python train.py --extras=["capped logits"] --init_std_up=0.045 --schedule="wsd" --doc_mask=true
Each number is 128 + 32 x the weight over its row's rms, rounded and kept within 0 to 255. Layers, rows and columns count from 0. Numbers have three digits each. The size before them is the row's rms in percent of the matrix's.

# layer 9 MLP up, 512x160, rms 0.0802, rows 140-345, columns 128-159
096:086116163061113106096077089178157073110128111138143105142132076114164159125138153139126119208160
097:090088194118087131172152170090161145121068160060101177165148162116111168134077099097127144198143
097:110147159095118107120144091104171138124139191126152150112140145131122143122153136074090110161112
090:093141126094124113161122108133094048101138107115165132076149147054144107146086105154136103162127
113:115155165113088077103107103123087109181120122102128183182125121142158106124132149076172079140118
103:089139138133157075096065096142094168137108103096164114105144068092147094197155158148168149136160
091:086175116132109126076144177122093135124114074132146163113130071075109140098155132147144118135123
086:160086106115103094135124130125122097180095144115142146096159111138142147127102130152119073191145
093:093173118142082150081134171152080151151112121115177187112071100174128095200115111179165146146155
105:169116192101099132124135064146174098215087145082135154130141084159164138081113158139106187191195
079:142137128103157115151097131150129093185118083129127135143164116168087114099181165082136142160217
091:126132140151066101144067145132130107087188100191159090134138095127147139182166120104095100113128
085:111131121108108080150145037145122078102136117081150104144105055125105128162120161094093148137135
100:156157112158121098161050105179153125137101127110109173117107115154126156167181145134124096130191
118:036132209097153053120095099138137097119035172140110126165156117120118155093127133099137152141119
116:116120153099138095124162182115139127163071135134155100131148102106147152141182148103145144153179
090:119120191135182120095128091116154148138065193139118122093162106092110048140164138154131126179134
091:090113181113124120164123069068111072145135124102131131153141074145167126155120131122133136181166
110:106152112079137086114108138161087110168171156131105145136167096131081144155192098142151142166177
099:104119171106079088122105073169132112153106141129158167138111153105135087121100169082137131189194
113:093157189083081089106167137145173099173112090106168132091144147096120108110103155091122064116158
121:137160148137157079121054140139133125123115066143107126116111100154142144170222112107115093120124
103:095121208096108121143143118142127083069085120146165145125123076060190088140099114080153148147174
118:132111163166134125124142093152117093196124073123108129153154147105185168112142131133104100129142
093:145128161168100098176120111145124090167151139139105145153137153119204155102103117083199090153087
117:160114141100097106150106076140124028129148191083149109135104146170159113140096151111141111178101
102:139130232095172112155022106131147052139162143099091116111158133100140096130166115155120088136115
121:124118166141116128136085087104135106207142097102136167106120101131139093144118163117141083148087
100:129093149098175113171107076146161030151139129080145157141151107128154148174073125113126098186165
118:108180140109071113107121101123091077101145120107163127128112099083143102152154145122156144177185
086:180118107164176158137051141168134154190075196098103174147168133152154148102133155120171120174144
115:103120220080088105138087124122160101114122103054168182083075132065162137180074154130115130139162
113:087123090090131103156047148180136119158174149161121137156116085077144106197146149124167160154111
099:175155155151140080104155154131121054087110138124128163132070143111161140146084143090137156138138
098:139177166120113075147100140153141121186120117099108125170164096107119160107138175106154072157169
096:136130132002124112142140059136116070116159094102130143119105057095147110160086112129136123172230
101:104138221111114090097153197124142128088143109090099188087080142151136119154072095109084124101157
067:090184148090124110148144160091097061136148109097104131130110108096101138189132122111103109132116
097:104130168138112113106140123109175131148070089130133148165175155187205100142099152101158107175107
090:100134173110100118151141061112121071110150101049132120152084122108167124173085117113074102212140
090:097167162073112096155064132109104095123122130107145146161106119115161098123079146138135098162131
099:105113198099097141136087148100076116071174117140181133106132148116149149146196146147141111154161
103:118140118115114098127077174150099097072176110115225157088112092114136107131190169101094109110150
099:113117157164107058166109064117158108103175120070144160109197133103204141080084114103119112174167
109:089116137082137053125067078173123147137115098127141122130110062085147079158146196121158114126163
102:136109168073128155105099112162098128075109074089189125150086090087167084172138159127131168151159
094:088113115107131133127110079177172058132146126097121113129126073123163172159080158135057083224161
097:106145153129147075140166162122121159081154147095088144109120193094112111136131153096065125107104
095:141121201110163098111077137124101136195129119091146146066125164120151157136145117139174114199157
102:139101127157110073092098117131085110104093097095145198106093092166165162153162103076113138131159
101:099120181111123145179067087132139078163141079032117165108151118135114147108106093113110128126130
082:120126169136121168164173161153109073178099110166115167115128079132149156135088102154119110141100
085:083145187074129126140087167182065101078161136120072111084152138122104141113098080121093125110101
095:129156205086110078092156111131141133147156089106186115106137161143131120118148171124155108173133
097:131103167136131138106084109157093107133120185081091195104105083122123103132102156067081062147130
094:052146180151095119154096199163155106127110152102184120095091129114141140176176139132144133158155
078:102104195132061174136086126112079072089160123085124161152131104093182127099149132138092095137119
090:093130120109162152176077209155093102118120139144122142115092064129061165206135219137157148125111
082:134128147133145120148108147105081083092131137112139090138156131118151153116117158124140090145212
094:132113189080070056129101164154076104174137105128094126151115099128155076119143196104125130184164
096:081184154142071100113118119093081089081153122087159143120121115107151092200154134109128049163145
121:095153163111123102116069145143088114153127110088143118129129072143163100172169142133171026167143
086:120127125046131110150122115144105082165109093118165152183173088165126135154137166154106104185131
102:166134154152187071122138044129147102135099167085129119158151096091173162143120100110137126170176
106:113136194107134092175111115105091119160091103144151198119159086088150144157137194099107149153118
107:139119144125121130134156097148062068085139164104150165110108162122167103184161157122136112162156
098:123137155083134080119139115143136102099183107118134140100114132065122133100145105104094142122149
072:093150157130120122172142122149138063164121102153171117143150110073171176171089153114132149238068
077:114145163154108113143098125094110057170144133118107194101148137152086143155110110153141129132116
082:157101174173145099146057081189077091147119132120082143094084136175124146148108096114086178144134
113:067150163126111074109059105126073102170070095118189109088112079125120142117139130057104100180133
086:161118109128136132125153076169099080186120120126103159118087088148119066174120180131145100095108
094:107164144102152112136072162157101133122056123170114109124165095167106166156071070124115144161131
116:107166157140102155132045125163144031160147146174162161101093082120154162183100108091091139126161
096:109170177132103117155128132125161139171081157147169193158058114149200104167125139110141117130111
094:095105144132148045183068092119118083089134168109139172095130096103163108155119151093160105171122
094:121116144117114060163085088209177105119108067104114149133104148149101148048129135060096104159157
090:144155135116100159106055194104102125157157088127166122147122121054144126170140076154154103145125
107:170177160116130160104067150118112110103144120083164142131091136104164151156132136112159136190111
090:152136143132146124129066066135179130151095120110097192127159144127163068111157120145077095195129
104:171129155099078093113116160163143109152063126120134173080181109146092089177123174130153091198085
103:138115183117170102115118046128114035138146134100160096164079099128171119143111147099167136140158
087:088144147101158121131097160140077135143103182088142105099035143147074151174125131089136111113135
111:141120141108118078183095074162109046168168152075147196109128105216172138134104198090148090161120
089:151167116156163128192027181209108124177090186115087183094092137187140166094153164077107086148078
095:103114126167118123158078145048143115146189116093175164162176178086141137151125117134097092223162
096:100131144142112125177103171124096131103128077117183166088099104069181074212081173082126159124160
104:101163143157153116116108141160036044152127116119126125142152133148169147166141146121172148162147
097:126114150120126114128090139127138068152066112147095142122142115119188161159129227100150110152155
103:078140147130088055158129079125172099155121127134148156049141071106133138142136094098048139211095
074:214085134117125119132154063142131129134070086144091115158142146118134077088165107154130177174093
111:140137132152137078145090141188142134123131125076117143129060126177120128168132167092113162148176
118:071092142065090119171085135102083077123185047065147155097088162096176091164116119132125112156140
092:132121138141125093147088106113202144129123100108106094126157131116128166096077113138144135149144
047:134165182113084097153085133113109059147094111115113173134087131117113141121128156084132074185137
103:090151188144128111078097106104167070105120101073177107127112128098187114145146152127144119126149
076:142109188122080068178102134119110080115096119083140114068135116096087096125128192103144082149103
096:131107161135159092075117101158132039154146129111150150125126096151177146097124157075111104149104
090:129166129116112137136105163144092124187108126173106165090124093187117118128114171089075086119087
109:105165106146158117054080137156068128157135151107113188102144177119139159102079114128083110156129
102:131145169111129125128129159081065118160089059104161158092164082114184153191131119129121106142191
122:122152140090139060110149128149042091116120143139181176071099109096112147110114149097086129132151
094:135121193169166113128120102137119034130123124063104151080122127106138090186130136107140161103160
084:112117154145121059126104101153064041155162126082113134146140124151145138153057128084117124191131
123:083132183137117136138034100072090117157138125050151124081134112099140064132145131142158076139125
091:121128123113158089181166126136117094139092126103115188170108120083127143123154143100038080148164
085:118166139089138134110023116150106098161106162108088143165130138179142148129121143132162094129057
105:086116173123117102133107079131099082135130155063122167145094110113111156166097139099133146163139
091:172127148099073093170167155150160132100061097180108155201109100038107160104133191086114103156143
090:180138172096078103171144112120096087162062114153067170170086121102185076122112144117148077189103
110:106158151140100137102109141103174111125116138096120087105135090092145122156147101145170143166105
075:128176134124113152133126163147125067124091133108107188104135078114151172090171159095151086135080
111:080107166089083066144064121152121087164141091091146127094098118099128100122137135141193074169118
079:123096149107085101148147152099155095161135128151125127168101151068113069130108098088093120167225
121:081153175147115106063108056128095107169207149105110132072114105158152124145164123120141123124107
129:167132184110082104152063197133117094125159091097170114098142085136115113112193097101148138179139
095:109091130154105091171049132172088128127184170126115157092120083151112161178190152120089112127159
080:087121111092124123138136137167088150158114156150116120111176123186090094137154123131132104151121
108:172145172131145164182083115153122089151097126142083115073171125101181185113154130115162150172151
099:120099178103120081118156092167152126100136061108151136090169085099138143118101099084089128167172
069:203127126101129131155080134127173147131117129132066146087139152011129152089133111107108121141151
097:138141190169155148140101144181138138175097172099107199113139133131160083141122100141187114109078
094:115107172129178096169139155111089067138192138080115130146101128115133179089154140075090090156149
094:077173123072165116126131197124076089118107142119152160078088166120093071151114126116078138125154
096:096180139146103133082112116127106115142119147173119105099130062080168129139120137094097163144094
111:114114194116060111141104160104149144144140081030206158087075099061126176145129121079096132161159
107:148123151145144049182107153144124125130084128153095166148107087100129154106147160044058151185143
091:097170145160140145133096086188141133113152144104131122116154124109157142179101132145167189148141
082:117149161122109128111059139085162105131123137089054134147153144188185151174126224108109123149108
125:079166168081153125104144069153146039106121073128190144127163072060173098141136164125167135165186
075:153113154126124128139101112170159110118125137135084152110131145151121136080106133159167152145115
092:058118119115094132120130109150105116085130200111182140162110113160104116194119152159124105187145
094:115122107121156133145068083117097080098146103113152187159127092097142179136180145104078027167115
099:097114151071031117122142117134153079127143126100157118136136138104131130158090159131121111165139
080:158128119122116121140053131129093126113163136155065131085152133166142162096175149127125052175098
102:161128179138129076115115109095160103178127068145187156125081103128122047149108209113143080170094
101:137103127164130139086126151137154140141069106115146126084128111069152176187125094115083152174113
092:129162120105121113087163147116062096119093073098133134128115102140093113093165123094064087099098
091:131116178111108076064069135133112146125132139149157168073118112158137143162092153117105085115199
109:117109183113108076096134175093111063136172126103185173103118134111173118145137165136092071138131
124:127133161143152126152107146139089036181159056047147173146155132140154164150090145070121078214179
095:068105146140082151171078105136166113194150161104109101142157096108170112130146108153137052131083
106:057091178091045102088155078128121117070095090129181108099140102123169128135193099123109144135198
112:070116125126085058110079091103110134140082118107168102141142069187158041140167149162132065153110
108:099117141079128104111122135158084088118098146094183122128122100163161078208121127150122081165106
103:061192146136131075144098110121145096094127126092180185145109087127169098103126198121161118113097
086:202131102124137143110144106139192093128161152154120156167096078146155149092078114107129066115125
034:151168178103111111142116171139119087166110152113134161123102115103137112116157174088134091185147
118:134113174125182085151075076166084060137140122065130158181146139071145139144163115086142102114138
092:073136131127127108151117115130083089147146075118126157156103108158043182118137118103080062158135
080:118155177120151106122032103139108116145137179154058192135159144167175122109121153179141153149054
106:151163154138127105106095156104164049119100098143115117141103135085209128178081081162130108169136
110:094142171166162154106105133156082116110134100132147121110121092134169159156111193172181108140104
104:089098113098098082167093090108132118147150063114154104127138152084112125096169153108133146204158
081:187158101117127093143103086054160086110132121085140103136126104089156116148086189097084135135137
102:146173185179118132146143075101140118112068068150178129148135086083136077124162113133184129132184
112:113131143080093156111108162142146064165108084116166095127096058105168140146174207125190120130099
094:123129165145096118094119108167152142184088177161196173137145100121164127127116123123133084134100
109:110139127125083046156063086148066143136175146045201163103148096129097134209134188087113083119118
099:037138158151141139146108144131096106147083122115189212067139054115116114166137101125120098122186
107:076104178079104135164110073105127109107107087081176175123119117126126144132125156113100147121200
079:092148165164092102092090103162137081143153170138112080064094181138127166160131161095135049113173
101:133120198174113118157086075173095127131122110062120136167132112166122159136105131116160145167136
103:162124180120128127188128170119096121113060080146151175107128089069165127139146095108102154166198
110:107136145142081123092119202179140134173105096146169111080150064132134132195157124099134118136112
110:126131149142149070159117059171122078116135177093107142107152121131129105112176179075122137134103
110:105146175084111103125141141129152096192108163089116110150154117092107109194100147140147131173083
105:108167191111177104092022135154093059119132153072113141085113149157111126159140141091118135168137
076:123123147132144066170160082165180116139084133122115126136146145154155133118107126112107137121184
090:115094122117082092170090104141094132108119131112120116140096098125079134114153189123126130148146
097:157111133118126129146094142158137131176059146118109113140137094131170144125150146155090075100099
101:142143127127125132077085113161079132210123082153141157159128032159168179130124226139161109158118
083:117106123111140113083096103156069119110167090084117165128099133128088088191127119136093180151168
094:105106154098075136127084116194114075109152135092084131155128103104104100125081192087172099167140
089:094120198141137118160109067112126075084184096145076150112144158079205078136143179136112097130078
086:141117219106109145167071105112113136108095112083072176138164089102079147131099133133116144156141
101:199124164122119114220057129163171112134073076123086193095149121097105159114094106113125101119140
113:106094145086107056139086109098125101141125068127197176085139168142209111143164162093131090181131
102:136121192109147146091110070136122078139102128118135135079133135154130058147114137132180108133065
099:135135127151153051172078101176133088173116163166144156142076067172124120159164188126110137120164
101:121161179090157132166122082164166106124073099117140175125141099079173110158140115117169139165125
115:117148171163088101190088075119138056172161083085153139141104116079167145118118101083085115166137
099:132165130177127117103074150154098125161113148108139171152148076144199106153151152147153055130107
108:073122136146126129106129146102078087173151117120159146118066163056162073161113126126113086158152
098:085154144149131119070177189104105123124105127121169153163111109081105147196141131108133125128155
090:141144159147077112122109137181120169137062173114091192141103087142159170084165167069193156106194
105:118131109153157067136064105146175158151150165128117143093143110127135126165152128116140157108164
086:077148130139153105143100175119100135142094133139142125151099103116107081167131168080149125137115
094:146133127112133082138100059149147104152089119177089204118124069129187132119098169068117069158106
103:119129156117115083136091083144172046163107107085119160120153054089151086182097120136101118154160
096:160100183090132079180131115132165091099122151135075117130143114076169103142120177125096143149102
094:111104131154127120178122154094103136108093101116128193165184148152218116161071170101109092129196
090:117130187159063136188169086094175130140147085106141111128127108102181141093129113092078138123135
108:118116163096111112123088157141129074172141088063110128155105143141184108150140133130148110140188
088:126128135086151114091146133136159137178147147151113095118160145052147133143131188100158035176130
109:126152165062142130131130160108079092110143079079172147144100085072119103158095130117164127155181
116:110132185085136114113122099126120124102097090126174151132111109074107086145124101095122161220115
080:100112143071080091109115095137119116062150095061086121053146188034134111162153128158139112209112
117:132144165050127100155107136128094054106117175121085128080106161102128091153117109132120090201133
098:148163165110161127112091133146163060152141139066099160154162107096143095112142137132117142132091
117:182108173155086114142110171149050084121117147085132114116074110100121141151102157098164145134161
117:139136186151082117114069107128047151107085088092119124097140065139143146138086112142162105116108
086:158134122114154140186044146165094141175131178142137152127096132146149140111122166138142117148141
118:124102236128092153160134128148096089141107143086110154146136148094157165128103088117124121188199
109:087154169144137089109068160115089139163089119102112122160123078119128168166135121157210084090144
106:114169168097104140114088103094175066158066135162117086176138083103161175149147101141104096119095
# layer 9 MLP down (transposed), 512x160, rms 0.0757, rows 140-344, columns 128-159
103:070089043109099117141160148069160134105117143167116061137132142137150155130181190150151107074104
095:152102105154161128090153130129082119087151127198068141158132097116145134124137162107087131062172
098:133122207167139167149142144200056072095071119152109196143125140192150143172156097183096102152125
095:089160144137162099140137139116172170148073152089125134107121111212100124143084140115154138146134
112:070102167125126192123093114115139094105150098057085074137150120085117127160107158131169069143126
107:167147144148089098173167119162215176107138170120046134151116176097161130099099108081122068112137
078:162099116146133127181113109176170106168133154094118087128169222180134087164077102125110107139126
091:103175145145163149091116127142101145080139117129083127099139127140137142110130066132088135065115
087:099114176093177074099106137130148085075112086102107114102111064136122179114090075099135122131123
109:102153167162079200113070160143203090117153090138075125080168105103125134140120118075149150134153
076:144083135116118118202152157163129104140089096194198112045151125142123166123136078187143123176182
090:130112070120129132111100091115137162123090114110093124145091132137127177148083179198125150113066
084:148115119164123114113134101190107185160085209102060105187161169130165151148158101130066092137106
101:082095205128109084154097194124089110146171095164129076148103107124076151116160130138124150120119
119:128139108146082095093127143143165132175078114139146127184191123163137114153096156086151137086139
118:142191115097165076156117135112114106165162126149109116117075159157108182135083133090147068095167
089:126174177121156143146127122171074130143144114138094153107073154145102165147136137100139115060219
086:121151114165139142101151084104158158103105110097128115126104134173161151104126180167096101098167
109:137131080198101193099179111075135136201097129118210127157157148144117096129116120176138062095123
107:136089114112145165166140138143136167125171114144156055169148126112105124125157112150114095088094
115:092175131141095133149121146034166176180152163184209155165118124128149140089135095173130170123102
112:110173140138124123136140159121070161160164118152134140152076122130143141112131119161176168186149
104:159091095138090077123122138163140153124114169132107127167098149152124111140143113102156163155077
135:116088137129071088063163138112092117145165146110082192141171105126126150117108093202091165167130
092:116141133107132120155096123141151123167126118132140124126158132060127037050157140166026158134119
122:121159116132145111135192120155082169165127089134165111071097135111116122104054145105067103130180
103:120109161097095096138165151173089148133156076113096160120135163125106144124110145082150101184183
127:105115184104103114141107144099181126164170055136150105168119145155129179156122146086136138100183
102:143180124122081134220117103113094098118104151116103143140188108073068168074103115118128055136116
109:128118118108104140145163109133071208115087174123160108206118175147136062146181135115170118101149
081:130125164133119119162092111130127135067153099187103102086118128147156187118156186091114100141125
111:203173108151125150148108109107108125129145140146108172114126142096148089142117097154116086136103
118:088119115126144066107083091168126166081101109160153155126142120119141107145102116137069138143138
102:176145098111134030093127146131172168117152115115128196123094138208129114145119161145061117140195
098:154104201159108102139093126135125145174106103111169169111134112103094207115106106195098099153128
098:152098132100142134095097179146121205151061137123155166107093130132056176079163081120109076093148
101:092185139133115160114155144140124131170070133140142122132095100110152100157115143110159062100071
069:092103039158105116141145147130134146121123183141113140151123178183087138076133112148080112100056
100:135175155166170135120116138190093162148113177128128076104154123126130139109195131099182134092095
093:161121128168148080104126064097123112143182178165077110161136082188131077184145123166157154096125
091:144124091132152140086154143142130108115145157130185122123135195169148168178154109126100179135096
092:087143136054120097150076162059136149146107103098121114088165112043106099140128154093136122167137
102:154103188141090111113173189146081128112153043144114129109157136086127198091133136152108151119176
097:144141118097110139106110109179124128101109160136163112139086076127119137119130139126144193133150
107:162124122160090186134109142093103127096170120089096142090124110140077068136149098094131129121167
098:126150138130133102119123125066129092174119175144133180160169163143063179089070159088169142138114
087:152160114102119149118121108052084154172132135127134142121104119138115107076142152139155062096134
089:079109132082103136110109138151151119081161177091121128186200145157146121152176178115207098146128
100:167079112088117168187129143135154108096123156151110125157184080139070078143162132147136121077113
103:130143095124165154107123187138123112128134174153132185071076100130125151144104140120158157113151
105:129173159174123093082168100160183138065136125108103100123074166100127152147156082112119120142128
083:130179106099149183138070189122111126191152131078115108140157161198122187134162056121140099084132
086:132182121114104137140179149094154124136120133096146118121112123128116160178137117151127123081156
103:126104114119144161156138146094110065088142173131132139080121161121096134121094113114131104136122
095:087124106137127134117158128066106162146130093138079095139137163127175101132129065136156072071165
091:152106177090101167136182077122113164148133110126125125160195164156127134116060055135057053125129
078:162138157158137142088103112126106132098081173112122121136107132170132152068069126086158156149151
093:157135198160127071092152107118149181154167121110120131130186212122199107091135062111108077145134
077:112138139133188100095121125208101093169143155114165116113097124065152144103134156168058081174126
096:165101175053165137089131102152159177111128127083177064064136128059108172082110152117153143152152
090:232126147118151064201169135106227135141138088169129133159115110095129094080168166126136124173190
114:181129111152102104103126146093083108117093177139153147126097112146100128156104118060176154147213
086:158130151165108116103180118176102144133105164124076121131141144079115151129110108104185091114115
102:131126114173121170161100166188151105173150080163116148158174165129158127142119116138187083114148
108:141129144118088130097084142174126129076128170134088126127127192179133122153153129172135167070161
102:126149203108157165161098152108107114163110087198078125158124135131110109108121117143150090140162
103:150118145116135132126076135097153089168103147111131153055184115126125182140135129113195085102120
072:083169156145129110213066192115145110099168065134148159095128124125101140139151141091140102184100
073:123090107097073141172122190094107095108184069088142185108134137117111133082135138143084071138129
085:085096148147117129117161040091143131218058119093159085106131093109127135073164156144141084113118
119:152124147091120107167160105120100132103143102101127122157092139171118125082103178122176112122132
090:162155148094138142144113170152091153119219174112194182168145160135167119123183065048131151141161
094:120080154081096102133118103076161181134175135125161158132110153099115098080150189148142097056130
109:101150079125134143110160139059184167122103150112088158109126100134142189149157182079118113073156
101:151124191122145129126145150097105106058169164144136042160165170122108190149143165147163166134126
096:155126095180132158091110175138205210113166072135109098155166132114131124158122123152154154121176
094:119114105161159180145158109119096178114115155119110099094179125154122113178131079120117143059108
087:130146076102116132121188085085126122092144139107148110137119135139118125124120151108085082135116
114:144177140131096147104097142117133128165100126040158111156102092136131171162077167116137161139134
088:075108136110076068131099147106129088016144086099154075091112097114165117157123221145112135115174
105:050154133132121063122200097091081159135122128095140067173101094149159124101229099136122180134117
105:097098105085154124123059177121156175114139110120130140143093128160135076141104122147130116151094
088:151105172093095146101104092085182131125093100110163106151159160130146145119135091170195141141150
116:154068127087138096113146156137124115103160139100124146136110178106184185125095179074135126147087
083:138094177097095149058195099084150146105150091163133117133187165105119112131104103140147119083147
095:118157118104161125149116120133158129140074104172098100074056132102162128121199113092164069182108
092:152186152065142138086112071115159111110157127119129098148148087117104156134197136135186114084137
109:115114233152157092155099111118183112173119176066126084161127132118138157174085147106132153083155
098:137131075107111180117148136085120182120122152164158134188146150088146151104122098116180164138091
099:136055110090084110161198096097143093145125201089144129155131129121134059161117148136146103122146
074:072156130139159100199092114135176154089136205098120179130084147101128106091095160095078150109137
114:168159177121128141162107173139101192130126146130161153124107106119133135150115068187108114174133
119:190131140134145113102129179159139103091113129175108155165095138148102163105139159143090103100156
096:129181133112165112122121192075112086122149091096148142096134119175134156114148174088115154118140
042:171131139058098151135097111121092102194127082113150087088140199135203134081139113088104114108099
100:114095107152158135120131111165121132144095179097098062161184120161132120153104153125105086127126
079:104134102135175158116173120094142175156169126118087099149134090177140136125108074140096138185110
097:148165114110121185138126171084178173158124136107090140169091141161076158119135180109153164145094
092:183101108084140025092122098141154113074132110134139114102131159041061092146087196135124142118177
108:130151118080214192136077154119177144075129141122081121125124094137160182137127156105146154172136
103:083128138151159065123124089144255109101147131170125054144128159100140162135130151118172080135102
121:108160167148087183137165070138155115177125094133104106203131150169167108159139147137123096085119
095:113063098095110122081137106123134148135081143140156065124193180058135114107087159119133111143144
079:160144092134136149139204084114150127094052100126150145057133117090170106084130145111148139116176
121:114143109172123107154176098102094114130133150110152153156135120072109126116066082163146139122167
096:104129129229066142066074147092089124138105120141118147143186127154154101084130148193152160075044
089:140057155157138101173159129114197128105107103155122088087155138092178191114181136181151103156160
110:090136103149100130127105121140101119217095150111155124145176078130135085096180172134174134104096
096:115146124084150110095159202094056152175158104157173148103107130128195164123137101140145100167114
086:168085116078140123103108089129116117153100107176107164084109098089194108157140112157103110147100
115:083138118109152142109111109181098175096130151123143079161136100087111102131163070131114114074105
078:122115138141133135130105124154136174151155139156112125151121155147136088195116097177117150161135
111:104066085090157110140198100182178146111157113128135109158147183111040111117094135154113119109130
085:097147105161124137149123178139061168133172078159139159122135161114151202116180182087141075108057
115:081166075034094162166160135157146113123105102099057125144103120136153129145151129130109136122151
123:109168049178160130164111132133170065138184140086127116127086094179081097185132173140108164185182
096:149142160136104130126201116126111131120136147123115151173111180144111131129130129092145116187130
086:120137141157142118178145161106147175165112144168112129177113135107141161159098126183146075098122
115:094109137163112142119158107155113108149101110143184152118125186110080127116141140155090148072119
103:104162107168146105122109100150146089126109163128141120084105085135092150195122077164055123153117
075:058157124114083156105198144144108118154204130048147129136156139209135137107108129083120069143138
099:121115072086101093129106124113097120143176105197113130138105159183112146122159156176082089159104
092:107135159136139076114135119110143148089139151090141174153123155115121154143186187154110139132147
091:155135132150127087089155089110093140101133145116146137093148159133135121109167144158181101104114
092:116047095142124153122127152111180102142170224166100061146171186152126133166076144102163140123118
108:150101108091120110083138144140060164128129189193119151183134106109097106093128138141141135129074
104:100141136122061120167136126081135137150173120179127082122085156149140131093174107160120149127160
094:194106123067113080122099101049139110131147186108121083125086119127098137172148092099118099116117
081:181098117143133200178174118150145152140151128115161122136137122117128177097158108108159124093160
116:119115072136091079178080090159119167060218148158101200125131091169133115117153129113160093126117
077:131138092083094107097144142174110184075136075172100137174153158090144158104152097092088068147155
087:092131183097140121064072148095122110181105138175107123111145127114185135079126151170125110132085
082:134095134063112142103121109105092117191120113142125119097114140108171120095120108200126108141109
102:139190148136145131167123095111100106127138141177113065130103116122099106109163085140075156183143
078:092159176116123093075171156131183131113135126116199122118098155080114091144068114170125157091148
102:084124144125129175155127131090146136167118086108129167079097151130111120127165141139104216118100
100:120120140111177125119156132134106158117145161064148142138105154106123146125164140127091111113202
089:135098176121149159199094107143145116086153080117099100159129121114218171129145093209120117145127
094:122128088150117174052129156148144089131139124125065098176131227097163148098178141146142100133148
117:084120149165132138116104054120192117155155138082096086119115089082203156120064150091168093089098
121:094165086113106092150138126169161124140107170100131146180115123164189160112087141159083093181116
093:084133157132116101148209125118107152134164088137153157128084126151121128166155117156093143079141
105:154126111102121129126126132154085147106080139085174144118063129133133192141091129108109161087152
112:118120151128140129141184155179133103145153171097151093066134102083051151138080128139131143099142
113:150148126103095120090093197129148056144124061107072081098160123140098121101087168119108200124089
096:148127037107149116101197194093163181085155134093127089168143119112137133145106088081164113127161
085:084114144127152129140101194168075165125127137195087147100142119170110107164168127178116197113114
033:075093095104097140113100075151134096122177104160076109122146129180170088148149167198179118164085
120:158129107132043152145118104093076152121190110164169125110167132093185128158059140165164148168178
094:140069114116140148112094104104130091147117138137089111074169103072138110081107145171159197102133
083:131089102122117131144128179140116163116171119161145114087098125154110104118146106088174071067201
104:099122121123148103150111170109106143135086118044113132138051126132058126107123105126164084087174
106:132108032096061137108120185129117139089100135128132077121135098177094073121049134070111131105127
101:148158085146156137170099126122190147098130135134134182161094108169119097125150115121168139100125
082:086118188114150140145165175118100136216138132108117154151155161136145120078165065086102102075169
100:138097134186187119165094111150093103183151138129077130110117108185130099110103157120100104090103
107:104148173136176097138141115143147135183161187094143093135116095140093149147048114105137123159144
091:174130090177106145089187112146094105073151090101075142062106150139132117141106121154108143123127
109:191112093173156160085104139128171103129075149159133152129094120169133134094145144083149115136134
101:187155149139132149132021131150140161143145121202123103075112117155163101116120166183164170106120
110:157167101063107129100214177139077087137163108148127181165114149132146119167137100169106127141112
082:139122124107094138173181144092109127154143128150146143132159153122132125116152050146159078150129
095:107098147146145140104110218163098149136103080136155080146130172118139064121144160176160145128110
103:123141108157161108088083132114127172116135109150164168197159116148176129166157110064115151146062
105:109181139145138119119127146135152201127163123107103156175099131093133163168094093130176162132148
101:107120168141150159101172147085112116145121116093131109089092132092119191165060128127156144131151
110:187126153161121164136078133102083146128084111165174150130136144172144187133117148143158096077096
102:100113190071142050196159132069083189142146131144087094099175131106140116120109086144165081108152
078:182110151137128120048213180099151129124091108131129055084145161135152126183055101093164105128169
095:173166154165166121138185123113148122131125147148117164071118132119076144170159048135104120116094
098:086116117083137101143156071109162122099131110130104163120121077245088097168185092136155130145091
106:182134101127114087093115132147157125105087185156104171129185121085158126076138157157142121111059
080:129100155102114178107165109086129122107079138179086131135185106103175158119138155150157056110129
094:121161149099130130180147125145083129140105103142142153119117121162100087121143084204069162134045
086:161125150094101106139114114190137131128122113058160190110145066173067157107124131121083125125138
086:164185180174138131108136103170080171185132115131099121164091217100147133078105115131112143157117
100:110133148111125101101171198140112117160115116140105084139121100166125220142132133134114154121142
112:103119143131094131201083112165179131095086150101124140187158117150155152177144107202113203111111
103:064080113142101140167100121184149084120087117153155073133137081171163114156170158163104124133121
099:138070114158100151176205132158133153111199159114125119189173165140105032127162099155097148078137
101:138168121103156181071175085117078118166183162189132155203098113083174125125126106121131187083146
110:134131101135143154182160153139112157090119185102152135156098075188144134096174166139210129166170
098:092114151125141132162166214175097133148162165165143167146080150203125136124189131098131100118096
097:152100082146126083116178094079132136075124148123125132066145116096152145092129130137177146132063
101:132127096090121176124119147163084127159181160123115125053105136163097083129184113125113155092113
095:119136167116134122177144173153106118199164103158146111133093147099112198092160187127091073151105
104:108153136130180142119120162117154057162066043131143133111118106104164155138132193154147099154091
090:103154110131117118133121100090121129158145130120156098158175170215130191121099109132092113081156
095:153116162148088168121132133138095138171139148126140122153136132146090126159104107199142190104121
109:156102115182174194163114095150150115200142141152131120128214134125117064114120147131123078126095
096:096183074114182130064146114086069159157076142142114173136125154157156140125113135112138110132139
089:152169120175163094132093134067097063147138114110097103141081104140115198126151132072162168160093
086:193122107081154147100096112105054122094104133135067109176145184179009162144160104132164134147164
109:167086142128086123115137123143119134118151151199167137124137152141135117182118161177175105141134
092:133149059135164129104139153099094151126080155136160172086124095162114121124123121157099152093101
103:130054089182124102080155144131080160101096159073116114124158126136186110118119093166092107159167
111:073151098166100143131172129109150144175115094112097120090124089134119145135153129097116076132099
082:098147112121153175174128180080149140167111170156089114202093085140073133089146093096152107101089
120:125108173122133106095141069129105113117136143131164132109141159106178073172120159151142152162115
100:137192150173112094156140182066143144134114158117178106115107160152103171097126107127134101201132
113:110093103138171073067094120149176101149128074166189129091125089080103077137095091130110125108101
113:069112122184160160131138125169092109095166156121147166150140152154134156097165086170113150129087
085:171161180142108181079171135086131107064085118129090112148114145117142112170134120069162079088106
114:096106155120087143067097182093117130135144138164136132125157143114171147090074118103110149069204
112:140191181127112072151120135151078187116134112159113173141117122120156120113095137129118130136143